From a checkpoint of a small transformer trained on Wikipedia.
Size: width 128, MLP 192 GeGLU, 2.06M parameters.
Architecture: RMSNorm before each block, learned and rotary positions, no biases in attention or MLP, tied embeddings, attention and MLP in parallel.
Training: a variant of Muon for these matrices, 113M tokens, 13758 steps.
Each number is 500 + 25 x the weight over its row's rms, rounded and kept within 0 to 999. Layers, rows and columns count from 0. Numbers have three digits each. The size before them is the row's rms in percent of the matrix's.

# v: layer 3 attention value, 256x128, rms 0.178, rows 100-127, columns 0-127
# o: layer 3 attention output (transposed), 256x128, rms 0.156, rows 100-127, columns 0-127
# q: layer 3 attention query, 256x128, rms 0.157, rows 128-152, columns 0-127
# k: layer 3 attention key, 256x128, rms 0.162, rows 128-151, columns 0-127
v100 085:516523499485504500465510490516466479465458492484481492506489517461493552466527515495474517490499473483522523516492522506529465471494561514527540491473532506521496472518516520468504531482517489486514501424505479503516483450483484529480508539535537462485491476514505471519505497456558516507497504459467484513468455514464492499462456527523540461498511476501510478514514506471494484472468
o100 086:499482460491513495503527510550492558507486524498509529462479499519535509486497515529512488545489494517491485541503443436507504482540507504480465518529494497483488473479536489513469452503498488480479520535529547454485439548477507471516515473500502493477559523543470498520490516526461491510467506458503516469490512512540464493483503494489495519499483488503474476472495523502496526530466
v101 090:494479496502485525473502510526459478498467527458507476527491474497517487485493476479484536515499499506540524488505488506504483473480517463540498489477496476496490477525453511460551506540525514493460495493540553507502496488506474539529471542509525515470513501518534543476489464506518505538485501493516514447524512510472463547493429476477496493494465501491489500496482530494496563496436
o101 078:495540439515512453509545536516502494518500510471479503463487506513498521506476487483465456476506486486484486479480500509506466514497489552493543511487467483478494503491517539452501465490553526485487501501497467476535488497487470509464492509540476496503548468442512457555491509533465475494481475467503503479486516501489492489532467484499445502507516523524487452493475533523473544510511
v102 084:500480510519504486496472524502536487484516541509491511515521462517471497488533510503482513498511549532491516516469486512464567504435504489474506533508522513462508486518494491558475551487489472497525519480521497488522492523527514533455485477544457516491483497496461498500491511532504508488515508496520492449516562489508514514548512536495536456505499537500495510550502450546500502520533
o102 082:477496522513497516473468467503494505486495513505500560516497500495501502505529489476461512531489478524506507513541498550504481514517466495512512504506476515540523535541439451462523493512501449471480496553497489525479518460494515507529505498448491471490469508507506502542540504498511562475474459508542501515503476481474481496497501461540517531470538495485520511517525458496447488466524
v103 088:480543441506546497503492499546551529466494514515529524531500489485524557448492477494490538493486487491504516510474522483521494521521501529491530481501510457482440499477531495480457511475493512468511497507499483489458483445537479485500471538533421493522526506513519477486499492504501537492485494519499481520540512501509488489540484531494515478504496504490539511536509480492556505476478
o103 085:491455492530514532504497467519494524467541510505467492524484491475527526560488486492531489491488449514479491513509495512517518484495515473523459475523519555486485471556456504476453491542484475528475498515516509464498508513448501490456516489470553452461484518494507471508533523479509509514499492504441512482504518505512512538485488515506515499467469493501470497538550519525475532491519
v104 087:500458486550440493477534476500503486534526523498499506534559486466498527466519504502506485481494452488507502552501509533475523510463485534507497546489502487520519521500513484500508495476479544506474507525501441514478511546492538542508491487514505499508489496506482507522507467533516478546486510492489496480480496515501493528462528455473509468464522495534457508505488496504451424534490
o104 089:484525485494467498532492493498501482512506484511492504460473565575539451504491490506472522517538533539534493469498485462532471506506487505491513528467514478463495464495500471513490520474471512492486518456494533465496521524517495450494506509484474519447488472517525480509512525492500464487529469492529473483468451520515500461516506464534504544464529510491505485467463496495501524485539
v105 088:482503472533511511558542484499464492541528475466519511512457547477500502471454509498531513484515432486487435546494475532472491522499519501485465497516529489529528495485504532475477527536496505503498477491540488504500474515485517506495526479498471477491479503479546545553509478577483464498514488508497496502491533536500495491503470473519512533464476501514502492496516525508508492463491
o105 087:507468513481535497465526550534528546517508510530516431511517522532483478508479449432485541472532481500495494506481493526512500547494547502467535503495530480498454477480489485508498555507522512524502505494523500502555492530487510518522542538465487518476492501515476506494543505481508470496476499506514491495511489516512501509517494530435499532487495478493509498509522466548503472506539
v106 077:465501542517495490492505544518536488481534523486514490510518481511548518518492474525546459503486495540537477517493472473477513522502485514544459519476479555504502466547529496495543491521521507468495507496516466492518517557476517477513452504524533557480460512515492526490495507488564491521492498548474509536490465486501510487484485490533499500513523518477477547507503492524502494535536
o106 071:516509525548482469511505523518523495536521495495488514531523514503465470512521533506532514474516517513500479476505502483517455491495450491523524521523493473498513531507441489554503469523532497520485522500466492463486490498494449497557490535484507478496451505467511526529527473499536473515542463489451497466536491543515514457469509530526517557502483508495514505467480510486527518476525
v107 087:500486496517495495485495538500490484464510488487465511514441480513529483448475531525514532552471491518454528529502494463514544488507494490533507484455519518504536513528520492482504507529502524487519485490519462452509483477467523526482477518483507535517480500526526522463522474513486523515520470525507479517539507536500484519514496551482479487523529430487521500506520465509526527518572
o107 083:501529532484496470515465484508535504496514510525537502500480492471512552537511507479494530495489477483526476446526509501471431494500501493482513506515504524548469488536500510510501491441505480498490511560520477506500491514486502481524510463465564495509501492486519469509451474480536478551520483492531496461501474532476505461486522468501522508514474540497508481539485539530535501478544
v108 093:514481419498496494503507472517512496506463507463520494498525504499501505504488501483502483538531589481529469495521524511492518512492475496560495478493512505501466470529482531533475531477452476467445476488509472494497531525488483516535490480505493512483531468528502490520489514474529497463496511471511504473529518482533457513521476499487439453521536500480488501486520449508478486528501
o108 086:456484500505505469468486507478496465459525520464491511507533485487549489488494550542477474467472480502490487509545512481499547474484538481493483513482463528543518510510495461534487515458519487455474500476434541513520491473506464512519449518493507492458485479443516519485520512509511532448494485486483528505499526545475509512520492493504475501478486491541503468490539524490489494516508
v109 079:541487462509492508498498455514527530515490487514489480479463526513492518513494451489505509514535496457486518504518508519491480521556455494538513522504505490528496528550498517444516486487477514427469464461486469527523483484518475478488503494526543471565506494509536506519472483453464488520539498509470519461492475505501462462506496471514482521475512499493485495470502477486479518453511
o109 077:530492505434486517526525518472491495472440521455478512490495438529534496501477493458507462463460486520513486505482497512490490461461508491516475502495479490488517512493515510570514475481476513476509485496525515461477504498544517487485476505485496531443547477494499525433507477486500503523515503495438520529521513525510508487494476514496456486508511530492476461473525516508506515532523
v110 085:503472529506496481465474486499487508489495514515513518541478470487474458504497525533510500514516536501459500526530491527494459501492437496522487497469524521477515463493466510508481537500475470518500512518507496466514482479470478458493511450467475504496494478440542511502525453526433497500549495477544509483465555525513502478474496467512495489518540504502514496451516482532464490518474
o110 081:494491524475474503546460464477518495486497487497516527492498481509498492468519499478449496497485515515535506511521525482484529495464534499506537505458502473496474545490479462538529548477489510468465495535518535510479487486467477481521477479462489516505482463486517515496526503552546502471462529516547483494557510481461455490475503454489503496520512535539513480503478451522487462521516
v111 087:526495517523531521520529469449513485508547521502499538482539502513541493484498497495492495522498485516499499480445517490483510519488481513524453498491538504512520495523488480568513545505521513465502483462518421516553518524506472483478524520509504485507509496509466511515527494476555521498480496503504504530500513501470475504516456487514511522477550478511498499507502495486505424508571
o111 083:484515491514538448479470506549470526521452521460545453471499523515523517497481509496544505475493512483487481466510425525528470488488510491489508504510467480548540514538507473510511448516487452472453493489497519540469508498478491476520486509486492521482496447518495530484502510513530488509540493482514464504521480529499484499499516508460492523503532475451501516471518496477492521486539
v112 095:478558526508525502516460517528520494494481530532476484510482490535425490522472460533481504457486489530460448525460506475505488495529491433483494504476511527487488485462487517499531467501481470527509482498523523524487511512548504528494487504501524457493521474508465528526475509468513528535544496521513477521498483506511512493471482516465536485532495522507469522522521518533517544490516
o112 081:505466525503504534467509493502431511504492494506490492513506469469509476506500492464488497527460491462478512491498526536505536548521480517515509531567506516521510494520472480469534482526563509537527504484533438495524511514467512525512500505498518473537516566542511526546477533484541508472483498508481478493527490492506508497481503545533482476525488476451512496468494468501493510492511
v113 087:485488502528481531503521515477522501512487495496534531501490520524480492526526524490511483527499509471556506465505491476465460481508495511491465467530453516468486517506458469505427511523568535521511511530491539491509505510524477493484552496494491543467478496465497473525521518493509502503459533467527501497484465452507495534473457473520533486515485472504506483451474524512528545487488
o113 086:486513491544527516514496521516535528474497535487504495485490451470426469491466485546477504501507516486471484496518512523516526505488515545488540502495526470500524529484491566493530487543475490503520513489513524519503499432444468512507506478498501461496489515543482498454505512550454479525495499484501513514526513457480528495547479525497483498521505472492495515498452502506530501500454
v114 083:496513477477499493524485514509514526501487506473513489524500485467462504500496483529500485493460531514537462518472522453502476480466505481438488498519531486521469488472562514515491490459511522509485504511516567514510511458535492520482447495563498542439469489484486464503474482525521512479509545498484481506518498468477541500521491513516524512507525507520459471515494475508521497562512
o114 076:481478520522471520428499479510467496489537506536486495514486515473503508462531520485485518497516504507500513486519474515512539492489487528536520492513503559484518525557456482469500509541489514506517503443488493482529475470478497536499555520480532501546495507542504484552543504475498458482448458483511523502517518522518485484475485530494512505524481473522506537526519540488490510479464
v115 092:439461530475475520498507497488545485491482515467477478522531505527488518511501505471515519524503494521479521539490529511481541492478550515524497539530465478491471490512508488511481504531540511501500515493505522523503487507496530475519497530525456510516508551531477475518475519523508477505478453502484518473527566499428502472486498485518515480472503537463543537515448492501522521508454
o115 090:514523477524539504498548514535494484521504518507531532504487510500484527493541490504509491461545515523511491520531509516535451473528431497484490489520531470440496468467493517473530478526512505504472512517524514450477541511502483488498484510482477462467501507441513511540544485502467506474500505476475485479450459493519497539517481471531525500475501482538507519485490496538467485518528
v116 091:452477474494455479538442520486474508523519491455489505511506523500503504501501537451514463483528483488489513475486536486460540469458543511505471486523478496507498493531481500517492530496502485508505499501447566548511451512492490496501514528508526512503470509524532518438514550485536489492458526479520521503505488524490525529504521518541497498501477522537459491493504501510527476501548
o116 082:503516502520511525524513546471544485505478504482524486473518506525488445501498502471522490527510507512514509479524478487532490511502509505491525499519517498484503494484509501488465504537493527484510519490491472526534525481531595593505518498511452486500493535502493495542509436501490486457516481488551498492472490469483493506567482485497528530543506496473466479533483527523497507488488
v117 084:501530510562504499483488489480482498535562527473476491544514483499540487529486501529491526526514459505469479497469495485496536524507530537487459503517505457490536537490484517475464520511517526514530497519502528487479472500550511524508498549472496525523458532520471479466516487544448494512489501533501504512531482528525515524487508550500518518491548509488469521468474497479486457526514
o117 085:493497521519487484514515463478521524502497455563522523488493532554479531492478495493533523491485502510540534467500492535528457475492502500503491480499528501480476498508512475478528480542478511545543518485550453506518549486472555475460506530549473514530483499478513508492481558477500509537521508533511479515522477525487504474508506493495521536494524497465529489510502535539510501477538
v118 090:482553477473482510458529470507532479490478527475477527494485518484510498503498479505449506482484547528525513538498486507521499517504516479454545473471493473478430519494501538466516504520444482531480507451522500538506532477467493505475479524551543469499545484496496510541461450478517512517503514516500518476480489537471509510464497520492476487474516472528484498503485490511518503480478
o118 093:527461499500448507484545511490445543496501466484526482489509496478529485523450481488480492519535467483470525510519507494496463484497466516507436514500481487481541458505483482472461495484525534490479506510504488463500483507510518509471512516479494475453494517530508516471484561492491493450440495472517508485463461533539490491480485462482484537501465488540513496488499524508474535494501
v119 079:503497501517504500510479476509531468488506504516504496498484461510479528497515512484541498508457494472532506473513518502499466454474469516552512520449553552516512475506472490510530473478502519485495499460471469536489489517492501519468501506479529463573514465518486483551489505465503530498503532552506499483546520535474500445498491536501495462516510468523450519532483512520504530515505
o119 077:503497481500491513565475454509472492485492559499494516488500515507516494495502477494501483510510522499461489536480503479526506522505432472503511535540465513527497529516500518524525451459464464430512508517509519484495528518490528518528485482490491509492523519533494531502485498466570473520540457466473507506455541506515518490489462483519486477511482535487481474497458470492472511496527
v120 083:505507479513497489568472494488550476542497525466497521523511495474498498481502502482487508507465526507504527482524478486494510510508435523544506515501455487520535514539493488453523527514518503487488490563487452496494508534523493499417502583471500516504499527498507498466493522478481511512490545471503479509491475493490484524498503512488491489521513475527492534468496476461457535487523
o120 076:485489534529453538476495527526483499480491514513471504507465500475497478553500482491492440501476462489498479498480520513507466499476534494476484497475520494498507520537467553515515459514469516509479491500505500466484505429493505510467459492529505497488521474497516477497489464513502499517503441496503521477463504499462521451518476472534490486508500557505475510483432501464564489486501
v121 091:499485498534507480510497460466483524528506480503526512561481474505509474488504499467532513511505471487477524491551453519485495542506483507484503486481530464515485490488508507507479524567459493480472479516496509548514500507464497468505508487497449527527512525478568538487529458518487472544502521527495515517494553539456467493527494469482483509507485549476511522488532484510487479493464
o121 083:522484510476485494516476522529528482498507519500472465485529493511479510528505436442494474477526463509505506501500522526520477511447503519532510480464487498491475511459441520510488558491510505525461508525496516477506493493509512522485494485467494504495446448488488477502520476507528459469508505485460452470508512495504505557530448450503485490476528478499465469543500510497494467510532
v122 083:440492477476466516508505425487519472519456468494471519506487479465463500486491548495493488495502531484432516471521498497496500475523488481495505507462491506467486514480548524493455475533481496528541478496513479498504500447449489521472475482516498471497475491526513469499475482414500543497476523449517504486472530505497497486493520520490494483481480489527508509485497491500460505482491
o122 083:497508522485457505462503514510476520472506502486475516489498500444521479542500478496466507512537531529517497536552532444473519493515499484451486475498504477465479490483485509502499535453477482501486516541481534500521495492517539482495490462448515485475505545522474474492472500531505473426476470485538488482468499513528476523521555494531511475479497535528495490534485516500518509514468
v123 078:468521476480544529480506489474504513509525501479454521483503484500500519499481471526487512483466515544499531492469502478519513498486519506510461472510515478526512535484494523508489523494513513497535541464527482471500519493494514517489514513555533458537530470464505551488511470504511506480470467548493497470485502537539502497474492519480499502502507436504492489498494523501520529416583
o123 076:522481492535491497521519509544492526517499491498538459482499501503522499533438506450516533465497461499526482475525493526500454528496517510500464516521497523542533458538461467457503468514487491497484443507491483536509499523502509485512504510463503459480492544522500539485455528509515480517506525503556516534525497515504530504523498539472485548467496523497533513515537506508491547517492
v124 092:515511496553505490486542495521483500449495488507489488523500482461530483494519499495507502492497456466473503525511503515509452493462499508494554492495519442516476466485517491525522531471489461507478481548527469475482542507520503469534482493495484559476538520484509535512495454481485468513509496495514536520535470473519514504531451466464464491494492497540528526498515534493539511550481
o124 083:530487494476556510490471470541496456506524505488511469510518509503470515518492435533543518516455487501488517490499479483501533516512496540557525475475442529471495510503472493509470447492499527500475502430474503515531474510459463461456465500490535520501532470486517492519491503474487491531496518510470485482512461512453486512469487511496490492473492463480471479496509480531506496520498
v125 081:540485455503487483505496522490527518516526519501496539491496484501528507535495541513562460526500509491496527486508531519487495551514514512498508450460542488497454486502451514502503578505478509508519495538533502493515487476484530495551529466525519541520519522484499506464506490536495503500494480531536503461504474564451518515506503507488480466474523501478479506487508535504543528518492
o125 079:546512537473488498560506497478501477473550496500541519506532511522510521495465461487520514534485483518484508505538505487550460465492482515497488537503486506533467509496528486476521478495463492508489514494527464479470505506480466553475509474476470446494454486482574499483516498539488488526509487470508450496523518536494490511534497481482519525488490500522484487497516509568466484502500
v126 077:514522479514515516547541480474507516501535510489506513494569521488540548535508498501523471499472500476537481505475537479509482496533464508497432517499470528508486491508481520523434539482508481481487516488514460489511503499506541477545471497501506492490502489535464456545493530493538527488480478514529548490504479532490479510510490509469492488446511455482514514503520520535510517532523
o126 082:482489487507538458510524484522477451486512506496517494523489518500526499504470489524528522463526527473487493464513493494502542493552516470505501521546481495506481480528553448521534457520459501513486508470492526500478534517487445529528478513518482489437487506490543516463510511475513466493513498454498498489545513569491504511509548522515519510481490494471518497513528487511470539473520
v127 084:431554519496469511478470478493485468510492519448481487507507532497505522497517524522492502482525501483495538445522484468564493510555507481505463461462504523514512491489485541506492493487505449537534524472512517510542505487508487535528506481468486468496481491505547532514457517464511524512504528472478504487421490510491515501482490532509473482501504525460487511517496508493485491497539
o127 082:513492516500478484495509479541473484536517499528517517463523494477485505534452502499509507499523508527484488523549486444492541522501506493506482540512479450470447492472529468507465500553548485480480491524467507513505494486517538534528506503528485486543482590508465477476502503500506477448482506482521519495497478522518499520520530523541503513487508514525507446514506493483522509527470
q128 093:506506496473491507492485467504528492524463537495511511495505445518483489528512517490468502480520529486530533489471503418498475478488525454526458452477496497488477524485474519530466501513502522507514486444485527528522451450480556517491506527474480490519462523549480514516507504500561501495510483533502550472474503538501504465488494503506501477489453469496502523507517507493513478517466
k128 104:506484481511498532497487523545545490497502517490496513532532511476543518508516505473481520489485441425514513493508463527489504459496468552488530487500485530527492511482474509503489498529536484473478517462541482515517506501460524520452501507497476508522504504507541540455480520529482515490503524508520464500557506458516502538486496505511448528487533495528502495509481489495521578508489
q129 114:545481475501472501470505509507491475554505532493500536453485496492468523514494497542505516492504500477545481462463501466493504459526450513513480499475509459461502452516515550504480489529466478503481526503452457508511484456521494511534464444525475488520501479544473483495497483519483492469493496494446496522481497505538525486469522480486553499513514488511503500533505469503470453501497
k129 098:497507513450496464442503495505491505434482507502528492516512479522498508463503436527467466492499523494480511528534507470477502509477514457483524518487489523523472458528455507495538498452533478531519495474485516510449503544504517471538471500490518489456485493479502520523485460541482509480527473493482504495511506508518496520530543515571518493496493496493441496486489481506477503490534
q130 102:507511522511487497507467520535525517523527504493513542502475540512501503502456512490534510514478487530497503498492570479504478490459493489469511477495547455524461490520517506473512472467463531459555510509558511510548514475509508519475492499568544479462516499529488488492513474468466524494486463479448513482513512489546510496474514485503515507492542486496458484483533504515482527506478
k130 092:528505535486494496482501559503488464506472538461521549533504549530495476489468490492491488489476530465483541500512519542481504459535519500509476484499506488504532500497495489514490490464503569540478559519494498515506451537508477451479529515500472458496524487503508491472512502504482451496508509522507526501490543506490486487510525463479472498508527490455551485481541491542484518491524
q131 090:536491491484546495527494506517494500529490549514516528502523486492459538496510544492480510531520493485520480491471468479493464490514503487523477477430517466507495477533512532496516546499484498488480506488522492531531530462472515499527476460508512486500485524513515495485462532519562503499529503567495491527549493554532497482515495478470545509505445498495492523524514493523486537456474
k131 104:521469504468475536503473489478508473504475470513512533502525501507469476509491480478490490506516518543429480462498524462531482483499520515486523501496484495451521463507492481512465544482483469533551498484474479496494471528531526469489497489458463508467470510542504491497484481490506469494514485511514486500464508512524496537472504493532516512511569529432482536529496531458508535529507
q132 089:430525513523498518485479529491488511502480483514489477531474526505537501534482452498532527509484483493512522536552482532486529512434487503477488533531464517473503490473494486460500458516490497505519515495513494478495489502534501482512484566507541503460494517478499490512460505479506510550461480472476494501476476474436488516520499539520455499451506492460472507474488535482488504490496
k132 089:498491501483500513539481504495551497540476490500492521493554519483556477515511544504517463484500515485536485500509539507480480506523479523510512461494511527516497508528481509513504502474568496534500519502489455493545486496468510495478491496515554503498513519479568540457484499515500524507535497521541497491501509500534462536468527486486482485525534501523480465453464491503438450490494
q133 088:526529502472520496520504523487474515480544544472474507511535490518485484481503536446497501502556507502473491542451558469519502501500528531514492473489518484486497505517487493529481477473496480539475533515501476524513516477475501505502496483485513486520477502541485487488508496534503505444471463484461533514478521505543506482474509483454537487480450447506551507470528505536479535460482
k133 096:494525539493489519492486509456476496511487486508511518495498491448489528495447459484470506530486487449484491509518483518500478518486493492548492491506509501524496487468479552495497484454521528547488539508514499520523502508490510451487498518523515475479500506454495453480447481512445455487509515520433519440496486530489518461523530477521476490523495482484491543503454477535475494506490
q134 101:531530503469454497506536494491536482516488505520471482463496472528538516544504511521507511472475529534533546492437529474527484488498471558494501489531516513457502519479509515521472496463488512497524491522476484527506501544540486511512489446502468512498485507517489511477491476501506505542489526464528512512503494474516512473546548485501518538492544523520493498525486504525433482455504
k134 101:539546490502503472489534497469503494519484504514499526491506470438514479483530484510480472505487595509509491454503520509507433495550521488480485503472520485547507476546491506519486530529473532521483499534502509509510502497504480496494480513503523498461518514457441508475497491540524519510512497506496508474471500528540519545500550506498503471475506532481505506496539512526529468536520
q135 103:484474516524502473519507466475472480528474471474518513492497507480518502541503541479488506529468468429493484506491475539478576491516469505491510515525511514502482511500501487451541507511488496510496518485505481416468481485506513489552493510525488494511503478478523485528518467470489476531467464489499500508515457492447519508479438538526461480467519514499529484507505508504517509490533
k135 095:493517505517526509523505481512531522518524474442504490473494515507465512524531486535512530477488511547520479554473498518538505479531473455510512466538519490482480522487540496501482512556509490475504496541514455489502492501519520498490522486490514566503490507537525489498522501520520529484489510487542501489535552513482521507525521569465531542517474483482489458519522488545515460509485
q136 099:446479507526526511477489508492533468462499462484520496498490511485545494537520480487519513494455464486474542486578493552461481509480479510505515544545483489482500496500467498504475447510516529491503504516498498493448479514560513514487491491512466484469492522475504461540507509515480500533481554489517473488505493523481490522532491502516507473513506502514517517486457497489506456564517
k136 110:489526458508515482450478482514507512520491493482507518537482511511543504540522534536534524509525516505503471484549500494494472476514501480512489520486525505509481501511485533483512487495480565516479483541480536561519485497492497498504532479536506502491519518518493499488505521473511492507536475533478479502438451471496520522500489529468473490482481488567501461503572525491528452459486
q137 091:535442508500506485538524517463474496523511486516495503510489546537495523462514529450500512524573500529500484481485516493515502523484501509514538508472443481489471525500470522463509485503519488455507485494481486503461561483492451473507471509511537475527466496497499484499521474476489524532487479445491484492473517496519522446513497473459514526488452448510511518491489490498467506506511
k137 082:509527477530506483508472521478489471467534487525525497504459512518462537468475480493502483430501474516491497500511461498468517528472475494534477484504506497476496525466487498492480503478500496528489537502511491499519523472511520533477497502493517513486459500484517473495490504530441537499499537495463525479588485532526512508519558518524495496453499461444490468555498472502510525492511
q138 089:520469438500529512492478531470483495482518503529470494502503515506478539440491506486459521496563491549541569505475531495516507498490500542492514524489509478491533515509467516521502486490509480475496474498489466503526494499474484522513478533501505453512498479528519484479531481479449530496486517478508477556503515460478509469510511456476516507464472476479496516525489503489436511456514
k138 095:500514510499481518520515534523474467499496516515512528483506487504527507474492469489496485468505509459476499497509495527529480515505532510448512477526516484464494510478464510485509506520514520492475464524497540554504520524423516537495493492525505443489447490463481470532477476499503489501559525510445525416509503507547523475523507505519461500523524486479481504482505504522536527519482
q139 092:536483488481536505509534492494508482549491508505526500496512503516465516462498546513428467536525513538507495482474514471489488508493486489511513461509530472528502547497492516521508502535503454491480473502502474534544507503454520492526543497489497489495467533489518486519530486530537501459498467484456506497523463462494480496476498534476560474488425473486487501474492499477478536503515
k139 091:512471449519518534533540487478534488507529539537491507512507473497508545463477465510507539509527494450506539540498512514483485484500505522461541479536514499499516521480489492502457502499492528521550542479467546519505572504513523484537530462535496457528485513471506488494497509525470501499514518509483530498509454512493452485498521493545500477487488509520479532510537478473497523488510
q140 105:495540467518482479515538507469481500531477523489507539508506519504489512507511460482543514478500480517471481491500491438487462469537518518527533474515487473461499488488508466514504487493500488496538518499434524460496485508553487499519466541491497484463532493480436496513489498516523461513457506494506521504525476479517490504507509574477495483525466483483508492484546453501525490538462
k140 093:513512523490484482472511527480497524510520454541474469486494495502518486485449455480454481514486515537529486540509486494455481526467485492525509533514510456468480477466470523508525491466510480546551499545497522480509500552488519463501483511495479518521489545494506490505481540523469516462514523457474487508472490500479492487516548511502526470527467452504493480516441506520472484517502
q141 100:456509503523505518486493485474451456546491507511516497487544531501476516525496548498499516516471472508493496510488479534516505500489524494571476444476498461493533507455512495521469547483453463473499511496511508486505565499545470482492546495501465500444513498520495504493492492489530483501476466474483500505493465508529466524482504519504543519495426497498498524509521509480522526500491
k141 100:485509527537556478508474494490507502530524479536497477500470501458496557511489511475470497499485466478505497489526511480489509482510458523540537504493489479556528481511487513507506457558499485493479519509501515480543528495470578498488521463515534510486469519478444501490499496508523539476506513536454479513481478516477500507488491498509499480497501536477534498542487532464537529502447
q142 115:542523487534482489468505475519484488507479490525518534487565509481527518492502492519517543505523539462472512500518468465458538485497543497480488528439497498533527486495513514463538540472489451501475521483496501517503495493512508554510500483494538521441549489475504463505479490481473507489532501483465476496468506479538472477505507518492516506471519497519497440486497526514552516520511
k142 105:495490529466504497485484500483453500502492463490537480491479506478469530510493487489510520480489467486520521457550538478455546490509502526510466504488465526475508504479527502539464502490550458513555487473536534488505480509494499486493528489487480532470469462502534579539480504475519490474514526502504503538475496536470488476471477493485531476523522435488529505525523483498503507503504
q143 113:492489497511493548481531503482548523527456524508518504465534497528510504510513520489494467486466518498527518474473501484437463501503481480465504508499524497517544570503504500482519489462490485478527526482497503485524509525477495540436488453458498517537443506549476510484498476499507453480548460499505527489497513519528507485530481507483530487505464536483465527490494478525480519513515
k143 109:527472510462520545488480480521499489470509492528499541525501455488507487493486506508508518499481463488447478488495504477480522538485504491493472486467525521487522539503532512475520513471483486542523476474437509507447476495507505472543486486490462496536527503486482500498453517505494482485520552525475445519430500466489510502523547526533482475482514500535510535496517466525545515494494
q144 103:519473521466525516527526499501505532490496507471478493478482488501496528515524510491489492521466512505515529502478510455532501506517491511535512458477502491446461484489522524495476506481508497511521495489547535494498515575455473506474469527514498526435469509505532498476475529519527499462506528463462488500522460526526507500541498493500499557504485526532492526452523487525462505445459
k144 104:531463526463532517513469531475499494503519510501485552513499543453470453513508494463520461494494501491452510537524539494488491514471540520522442494528547515460483485485503501493506555497550526503468517478502486479519519491486494457486501527516480518472498508439461514478502491503507484489506484511463519471544451509502486521508535509533487529503530487457512513508498510504482538477523
q145 103:555458512493480538536506525497516524503448494495501509493517485490510486472524512501472489518497548448494507492463474506484510489512538491534490477509464530484522478517480494496495487489472461523475488479494508477528495487460515529520501472502507567496516493520489493518503509541537483483503518497454502462476525524495489537498481474536500499486428484497428518497512483521472442443505
k145 103:484460478492497528504490502519497464489484531476491501585535490489515516517506469480518540510533474484495468508540533502510542465505473442489464485506501503486492535485483522478524501486507485499476500514482477578482552495480440499513490504509460520439506469483558494466465495492487485498531534518475491476537499472520491483505471477500491519504507489484532494514486507527499498493459
q146 096:501484521492499497526573504459490473541509500535467493496532467513476492495495473450526539504513518502499491526452530490502450488489475487537497496468472514533525533542504493465482473474509485466506442471465481486517521510475469500519512485512473483536519509541461525490487509494504518494507506497506549465494499473484521507525527452525511542464450480493471531509512473497482499481538
k146 098:489491499487496447522496522536463509518513499515504510510503531500462492485475519481476511493486534467437465515521513498549515481527466528499465498463512538482488520484452493545499511503481499507522511498495475459484458514494545515529479508484531467497520481503486471431524490490526532521494548456496553456520479511519480534527491487522480476459521494469455538491519520497486518486509
q147 090:507580500518493492476457498514500477509499480582461493500512474517500530512496505517486455539498535536502511475492526519534491520485473512483478512466518514523486525495493459490495477516497462449475516506516484551510514488496522529474506499507475480515495467539506528486528499459483571521485493534544504523527456473525502474494505484519522535483519488491483475524510514496486540507543
k147 103:493516496525505482509516476527465499537464492456514544471488512497496473534522553460508515496503494542484552529468513500512500536511481562504516515492466503531535468499536498479495489508508493470469467508488466517485473531518527519436480489529537458510518508528529550531484486472520514507471466524494486479500533502469454507498500487499514520551488490513485478497495509512537466455525
q148 118:525504498519493490498519512480534507495440518520548547532457498520502503487508517467486484523513509504506484504479514464515517505456492530552510528506515502559516445554455472501484500500527510492476530510482509494515517511498517482484488510474526533496509501504472509534538456528504527520476463518485486504468537479480541506511511443453514473520526442518485466469506494476483546518507
k148 111:481502481531462499462492523501527495501500484483505496454503495543554464490457505493559491522506490479518509492530464523500492523530499499530521501465535516505489521507525531534492500423497482527553508468496478487493514521525478501490509493535494520483471514513524471549473545510492505491516524435521476508467505501532471466515527484481522491446469515488532502524514511544470506524526
q149 100:520496525474512515521539471515478483439506546472487493490515506472515458511496483495498517479509493476562473491503525536482461502509514498499500487534529509512452433524521530479524510502501485462484513520515484500494476510550447495481476484513468491493506534456513527479516537488480498473513530537474499484479483515514515511490443464566467518505503519540524515491457492496477491503543
k149 095:497484529518519488521558507533513518450492486459487448476529528500502476500521483501515505474509527465478465438521479505486507537501454517526492507508476472476503465518495480572519515505466518497474549494497528544503502481500487529534478471501511514511495492507540463508467495518518493491500523464542439462504488497473519520532513479478521479498463506518476495519521468496532458483502
q150 103:491497479523474516524528477533493524514493506514525476462512520487465544462467495444525500541511514538504482484467551504504492476497509480513472493535503457512503437507495487502513482482482516468494513531501503521525526514479524529503505485501494505521562534476498487455500476465523564491497512483469515469500502474551512473511497506541507472495546469508474527545526498528528511553503
k150 106:529530524505519482514499501560514491539541447499469504546494512515496454495457543522523504501492522519442475484497544511479502520526529503525500518513509505486457462510513467537527515482522499487535486525470530491509481535510492502503502505518480515513518521538516485464475502477551494531548509468497520516480490495544506535518447540461510483487491479485481483540543534486481489519489
q151 113:562499531497507534517473502524500508532496525455540485501503491489458503504493486494483546508486499497531454523482523497474509505494497495491520480486524481462479494476482569488515546492545517448503443500527509475496514487484517518529473497508518507456516515522493504470516482464499467490559491503476511478477513532522511487438503513505480523434538465510519499485496485510495561522495
k151 111:516514526504474511475533455539524533522485458477513482478531528540519479508509525479505466531505488509505492478537482503484529468500468497519510519545466515498522516497534499517470491485536529478475505510512520454500461435480471531506512510492457527508451495519473522487515511488501475491468513507509525548532542495482514499487484529454465498496494478547509462468483475523503431491480
q152 114:454496523548491528500491488495530491492516487453487499456484484514454481476515499478520501475485547506510527480471537474515526497537516525512506473488507489519526517537487510531455436474498538549513517472486507484501498496471500431462488507536498559510454481475507529495536502497509510524507484531514507493507494530511496504479446478518527499493514519505520503456469531507535558496510